Part of a small language model's weights.
Size: MLP 576 ReLU, vocabulary 9493.
Architecture: LayerNorm before each block, biases, tied embeddings.
Training: a variant of Muon for these matrices, 234M tokens, 7126 steps.
Each number is 200 + 20 x the weight over its row's rms, rounded and kept within 0 to 999. Layers, rows and columns count from 0. The size before them is the row's rms in percent of the matrix's.

# layer 2 attention query, 160x160, rms 0.133, rows 86-95, columns 120-159
070,157,226,199,167,192,226,203,163,180,197,182,175,203,204,230,215,191,196,211,195,201,205,215,181,167,186,166,192,174,224,192,200,220,196,203,233,211,195,186,202
068,218,199,195,213,202,214,187,212,231,217,230,234,241,203,189,200,209,211,184,190,208,236,190,248,171,183,207,194,218,169,214,198,192,192,180,206,215,207,228,193
068,206,196,198,192,205,199,195,195,209,197,201,154,206,176,171,204,196,212,205,234,178,221,201,193,214,203,217,206,227,234,204,169,205,226,218,174,175,198,230,209
072,213,149,201,167,206,170,208,190,190,194,225,232,234,186,203,205,199,150,169,183,240,192,156,175,194,204,235,243,227,180,189,175,202,190,198,198,198,199,217,208
075,167,198,224,223,202,185,233,169,217,204,207,171,176,179,236,186,222,189,213,207,211,241,184,194,195,181,196,182,200,199,203,211,221,167,169,206,219,187,202,194
068,190,184,190,171,170,221,233,215,191,184,190,180,217,221,216,229,202,234,182,217,201,214,184,187,183,240,207,205,189,179,198,171,157,197,205,209,179,195,194,179
068,199,199,191,200,209,199,215,170,201,210,216,203,186,179,213,181,209,193,226,225,198,185,191,175,184,200,219,215,210,222,199,236,221,205,199,169,193,176,201,218
063,173,171,183,228,215,217,201,208,173,220,185,206,211,213,197,199,215,224,244,201,177,236,202,201,181,218,215,211,184,223,135,227,219,198,198,202,206,215,246,234
077,220,181,192,163,213,208,219,197,196,223,223,195,188,232,201,189,216,204,222,181,200,255,198,205,209,207,210,181,210,201,152,210,197,170,188,187,206,205,181,149
060,189,204,163,202,200,213,197,159,161,184,162,221,223,180,217,211,223,189,192,199,213,227,173,176,197,192,202,210,193,204,248,187,188,182,213,191,169,187,221,225
# layer 2 attention key, 160x160, rms 0.112, rows 86-95, columns 120-159
076,191,242,227,186,172,230,225,137,210,198,171,200,230,236,195,228,186,212,215,221,223,216,176,188,184,213,180,190,218,206,173,227,167,184,180,198,209,222,213,195
080,216,179,198,211,207,182,191,199,213,203,214,224,185,181,169,193,185,219,204,174,207,210,169,210,217,182,213,191,198,197,226,182,186,226,228,218,210,178,203,189
081,190,190,208,214,190,220,215,197,198,197,188,169,214,209,209,188,185,209,197,205,216,229,211,203,196,180,171,187,219,187,182,235,209,167,213,190,198,190,204,234
080,214,214,168,207,157,218,232,209,204,225,220,167,203,190,215,184,239,173,167,189,226,163,185,184,202,210,222,182,168,202,206,214,188,162,216,190,183,195,215,201
082,193,193,205,197,189,191,218,186,200,187,187,220,199,201,187,206,154,179,163,230,220,179,183,218,208,229,188,159,196,216,222,200,217,151,164,201,205,204,198,196
081,188,206,198,217,177,228,188,165,198,169,217,208,183,229,193,200,174,213,221,201,188,189,225,225,178,216,204,173,209,199,174,223,230,215,235,223,205,176,183,242
079,202,167,219,208,186,215,226,214,182,240,212,175,204,211,211,180,187,188,198,208,201,187,174,202,184,178,162,190,194,182,156,180,205,187,184,190,192,221,204,204
088,169,189,177,185,158,176,202,232,210,224,212,216,179,184,190,226,186,200,194,188,204,179,197,179,189,195,189,217,199,186,194,205,199,208,190,204,175,221,203,202
081,172,192,177,217,223,207,235,226,197,220,212,210,140,188,178,191,216,199,164,191,188,193,201,200,220,196,229,150,211,226,195,203,219,181,193,226,192,185,186,218
075,187,202,170,212,161,166,201,191,162,220,190,228,222,199,209,184,221,211,201,210,169,191,211,193,208,195,169,199,186,199,231,205,128,203,236,220,213,183,207,201
# layer 2 attention value, 160x160, rms 0.162, rows 64-94, columns 120-159
109,193,202,205,194,192,204,173,190,139,212,206,207,184,216,201,189,219,216,207,205,177,207,223,177,186,170,199,194,225,202,213,215,233,207,205,213,231,150,191,251
111,186,178,181,205,179,202,221,177,243,208,197,177,208,211,173,203,206,195,191,219,186,212,187,180,201,251,181,193,257,203,215,213,201,230,211,245,201,143,195,235
109,207,195,187,201,163,214,201,214,180,213,186,160,252,193,203,193,228,203,202,189,202,188,165,175,205,201,205,184,224,199,234,180,167,181,203,190,201,177,191,206
101,187,151,213,173,176,208,228,148,211,214,186,192,207,210,216,201,183,188,199,206,190,230,206,209,191,184,218,226,187,189,236,203,211,215,194,229,188,205,194,223
096,209,191,237,193,198,215,202,206,186,204,198,197,213,193,207,206,200,190,227,188,207,195,217,209,175,209,183,222,209,166,187,221,196,188,199,230,239,230,196,180
089,202,215,189,219,235,183,235,205,190,244,212,165,181,211,218,174,156,201,215,172,213,178,204,179,180,225,214,172,213,208,189,225,213,223,182,183,199,230,188,188
101,216,218,226,161,205,201,202,193,209,191,230,186,221,216,201,157,183,234,178,196,208,205,192,236,187,183,174,199,176,201,208,208,175,184,196,180,200,239,215,184
094,203,210,176,218,191,170,169,172,184,192,221,185,185,198,180,207,202,229,155,205,182,177,197,195,162,201,184,191,211,216,230,228,190,222,233,213,194,211,209,237
100,219,179,178,184,175,221,218,213,210,204,203,183,187,203,225,201,189,201,205,205,215,193,211,213,206,164,252,218,197,202,170,203,207,198,221,138,207,208,190,220
105,217,214,181,185,185,190,218,169,190,225,217,141,188,216,206,188,205,210,205,198,186,192,211,166,203,192,181,215,219,196,195,253,230,224,231,190,203,205,234,232
095,237,224,203,193,237,209,180,222,137,176,228,191,199,214,241,165,214,232,185,204,219,216,198,213,183,218,186,179,197,204,205,198,207,200,215,186,193,221,174,216
082,173,166,198,213,191,189,178,206,220,150,235,212,183,193,201,204,218,160,197,188,188,189,215,180,243,220,229,195,164,212,207,212,187,194,215,200,192,210,180,209
106,190,190,217,190,206,240,196,176,188,207,193,228,202,202,183,179,196,238,174,224,190,189,198,183,202,202,177,193,169,201,220,189,198,197,202,187,191,215,209,196
103,217,191,256,236,213,204,205,145,186,246,213,204,176,187,220,215,190,172,245,186,204,183,205,178,210,170,184,201,200,204,203,202,224,165,179,202,198,180,202,188
092,176,207,234,224,158,193,149,213,198,202,183,185,223,174,197,210,207,195,225,206,227,193,209,218,192,210,195,201,183,182,185,215,198,198,176,206,184,204,223,172
100,153,251,169,205,199,200,200,228,189,209,179,209,181,206,207,183,213,207,166,180,196,218,188,218,214,183,172,214,186,188,178,203,207,234,202,217,170,193,213,222
099,192,245,248,240,193,211,149,188,166,184,208,175,184,220,194,184,224,219,185,201,175,197,214,194,215,192,167,218,191,184,201,203,211,213,215,228,190,234,175,225
095,203,188,147,179,202,214,176,200,169,220,189,179,198,185,176,200,186,211,177,180,195,198,168,239,189,200,204,182,210,211,193,210,176,207,217,161,213,194,245,199
095,224,207,220,199,180,205,187,196,187,201,190,191,185,216,210,169,215,182,205,204,181,202,181,176,207,182,225,229,199,215,195,174,189,190,239,196,226,188,246,171
108,203,193,209,165,212,175,184,172,211,195,233,200,163,239,222,211,219,161,214,202,183,228,194,223,195,179,196,225,201,200,186,187,236,184,207,224,173,230,190,229
095,215,187,193,195,190,200,231,176,237,231,232,213,214,215,235,223,215,198,245,209,197,193,171,209,214,219,207,211,183,196,218,204,191,196,207,201,197,200,215,201
098,199,195,189,207,197,193,206,164,214,159,194,218,184,181,173,191,193,191,186,187,209,206,166,161,153,206,202,205,235,188,236,200,195,195,222,176,207,176,229,226
093,196,218,228,211,220,155,221,196,205,216,211,184,160,211,215,208,198,217,229,195,204,173,201,187,172,179,223,191,193,201,212,211,231,188,210,176,219,238,233,181
100,219,164,189,209,186,202,194,174,218,203,221,200,186,203,194,169,157,190,214,201,188,213,195,138,230,206,212,194,206,232,193,198,179,209,199,210,219,202,225,212
106,206,202,210,208,184,177,186,198,205,248,201,203,210,204,205,188,178,176,175,214,211,193,208,241,210,180,228,230,188,213,168,204,218,210,176,192,174,213,208,239
095,187,224,217,207,191,202,203,199,216,216,237,196,159,193,226,169,162,196,219,167,125,218,169,188,223,153,193,218,252,224,214,196,206,195,215,227,182,191,208,218
102,239,173,224,188,220,196,164,212,211,209,204,200,181,206,215,172,230,202,193,200,208,171,182,222,226,239,214,209,222,192,201,193,201,230,205,243,191,176,237,183
092,172,243,187,205,218,183,220,250,230,197,228,188,231,203,240,205,187,199,219,213,216,183,193,195,151,197,184,191,201,209,202,203,209,209,181,194,184,210,204,197
099,226,184,186,191,195,203,199,184,217,227,153,181,214,218,191,197,203,159,207,203,204,174,207,151,237,249,190,163,203,192,200,211,192,184,234,198,223,188,210,197
101,211,187,219,170,196,192,228,218,200,208,195,211,225,164,213,179,174,219,188,204,196,187,199,208,174,214,187,149,161,194,181,206,217,188,174,215,241,212,218,174
090,219,212,185,209,237,188,242,160,177,225,206,164,185,191,182,164,223,177,175,172,207,180,226,214,206,209,199,190,222,198,208,193,172,187,177,178,231,169,214,153
# layer 2 attention output (transposed), 160x160, rms 0.144, rows 64-93, columns 120-159
098,233,228,197,228,225,216,217,200,232,200,243,213,205,187,212,201,212,184,207,203,201,208,180,232,209,197,197,212,178,199,194,197,202,175,216,210,142,208,226,182
097,215,214,185,198,214,212,177,170,185,213,230,212,180,204,247,220,229,199,235,190,155,221,191,186,178,180,203,219,163,210,225,234,237,204,197,185,216,219,197,185
099,185,174,179,194,204,215,178,189,205,195,208,222,183,220,198,201,201,234,228,218,217,215,238,251,202,197,177,207,179,195,217,223,213,208,200,184,184,215,164,182
109,197,214,185,238,246,199,192,180,211,229,229,209,166,225,184,218,204,191,209,194,205,206,210,208,183,194,178,186,164,222,207,227,239,198,213,177,232,180,233,205
083,221,170,193,188,202,169,195,233,163,190,202,238,218,201,202,200,187,206,182,178,237,183,203,214,204,184,206,206,225,210,216,172,161,184,196,192,162,155,190,199
079,185,184,203,176,204,227,198,205,181,186,225,226,213,208,222,214,243,204,194,174,191,239,208,204,168,190,229,225,188,205,202,175,193,198,228,161,226,177,182,189
088,231,187,222,225,190,191,209,187,203,200,204,181,203,196,205,213,217,194,171,198,223,201,194,195,206,172,212,191,224,187,200,179,199,201,216,167,186,183,171,230
092,178,221,234,216,232,202,178,221,195,195,230,199,182,206,211,183,192,184,225,198,189,245,167,180,220,209,212,198,205,206,188,192,215,192,193,235,225,166,204,229
089,180,238,187,210,225,192,200,207,179,206,173,225,209,207,196,239,198,191,171,191,177,178,192,209,224,229,194,183,206,201,239,236,165,190,186,225,211,194,207,194
094,185,190,167,197,227,219,183,206,193,207,215,254,141,200,213,204,231,181,206,218,219,218,182,210,211,196,234,201,185,182,212,194,226,211,199,209,189,194,191,181
093,216,199,210,181,208,219,202,208,205,197,193,181,190,159,181,188,176,221,204,205,271,163,207,220,230,187,219,214,201,194,184,204,169,217,175,205,193,223,201,187
076,177,221,177,165,225,196,201,191,182,212,134,220,207,216,157,177,190,221,227,204,193,218,209,220,187,210,186,177,199,195,171,196,187,206,203,205,208,184,224,217
087,200,216,206,176,170,197,196,203,227,219,183,168,186,202,196,218,203,184,238,197,221,211,212,170,196,200,178,215,227,198,187,224,203,233,205,214,179,195,195,184
073,163,190,181,151,198,212,203,230,202,217,190,212,211,181,232,208,197,222,174,213,185,186,196,194,197,202,235,229,202,180,192,212,213,221,220,178,191,207,192,187
083,216,204,183,155,206,219,250,207,201,197,216,216,184,196,218,190,207,247,202,202,211,213,213,207,205,192,172,198,194,204,174,182,197,211,193,215,182,194,189,194
087,237,213,254,204,213,203,197,180,215,195,207,187,211,191,225,208,246,192,227,173,193,236,194,183,153,210,208,192,202,201,213,200,221,190,219,221,203,206,210,196
091,214,180,193,177,199,183,216,224,202,219,201,202,182,149,195,197,207,216,224,187,253,214,171,179,222,192,195,201,219,206,193,197,198,215,205,207,181,172,235,184
077,190,193,219,186,197,205,231,202,208,221,206,231,204,215,228,216,198,205,215,217,212,204,195,197,223,194,212,194,192,199,203,203,199,162,198,198,197,218,155,157
092,182,215,189,223,216,174,186,207,196,202,180,218,210,191,194,208,204,191,192,242,182,188,190,167,243,232,181,205,206,192,233,224,196,188,188,218,205,189,164,175
090,187,199,194,238,218,201,239,194,187,210,156,229,221,195,193,195,184,207,180,203,184,175,201,179,224,194,226,187,212,201,195,227,180,205,170,204,199,190,255,201
088,227,215,203,234,207,177,197,211,205,186,194,202,191,215,178,187,175,179,165,231,204,203,251,196,195,190,199,237,205,190,180,195,198,205,167,187,181,206,201,189
088,159,210,211,221,201,179,156,199,227,217,183,202,155,221,201,221,181,186,206,228,189,223,210,206,221,192,191,205,162,192,218,229,203,213,209,237,230,223,182,169
098,194,206,199,230,158,186,214,216,196,217,166,231,217,211,176,193,188,184,155,211,185,216,159,197,205,202,195,209,224,196,189,175,170,192,239,185,205,163,203,199
093,210,187,196,187,212,205,192,196,190,205,202,248,201,192,199,212,211,193,225,216,212,173,210,218,208,182,204,258,172,188,221,190,241,227,205,193,181,200,191,186
098,220,203,199,215,206,206,217,205,192,159,190,226,199,228,223,210,206,221,208,201,184,201,184,179,192,201,194,197,231,177,222,243,184,188,199,230,210,166,195,193
084,188,179,200,220,227,237,178,201,173,177,199,231,238,213,217,214,208,200,198,194,191,178,221,198,182,220,232,219,206,180,233,211,214,195,183,237,206,214,206,201
093,174,198,187,211,209,214,190,192,174,200,211,219,242,196,184,213,195,216,207,198,182,206,223,189,188,182,194,202,194,194,196,169,229,178,206,211,202,220,183,234
084,190,205,226,205,171,219,206,199,203,177,178,173,155,221,165,178,207,192,184,184,160,226,193,207,223,219,193,182,228,201,189,188,195,215,229,188,209,232,181,193
094,174,177,197,179,225,205,187,214,161,183,238,244,204,178,211,195,189,225,217,188,202,195,191,257,179,209,225,213,195,200,209,171,233,210,202,185,191,231,172,168
085,191,197,191,197,183,171,211,184,205,168,196,204,183,221,190,203,190,185,195,205,195,193,210,183,192,217,232,222,217,179,228,184,174,212,225,170,195,194,162,210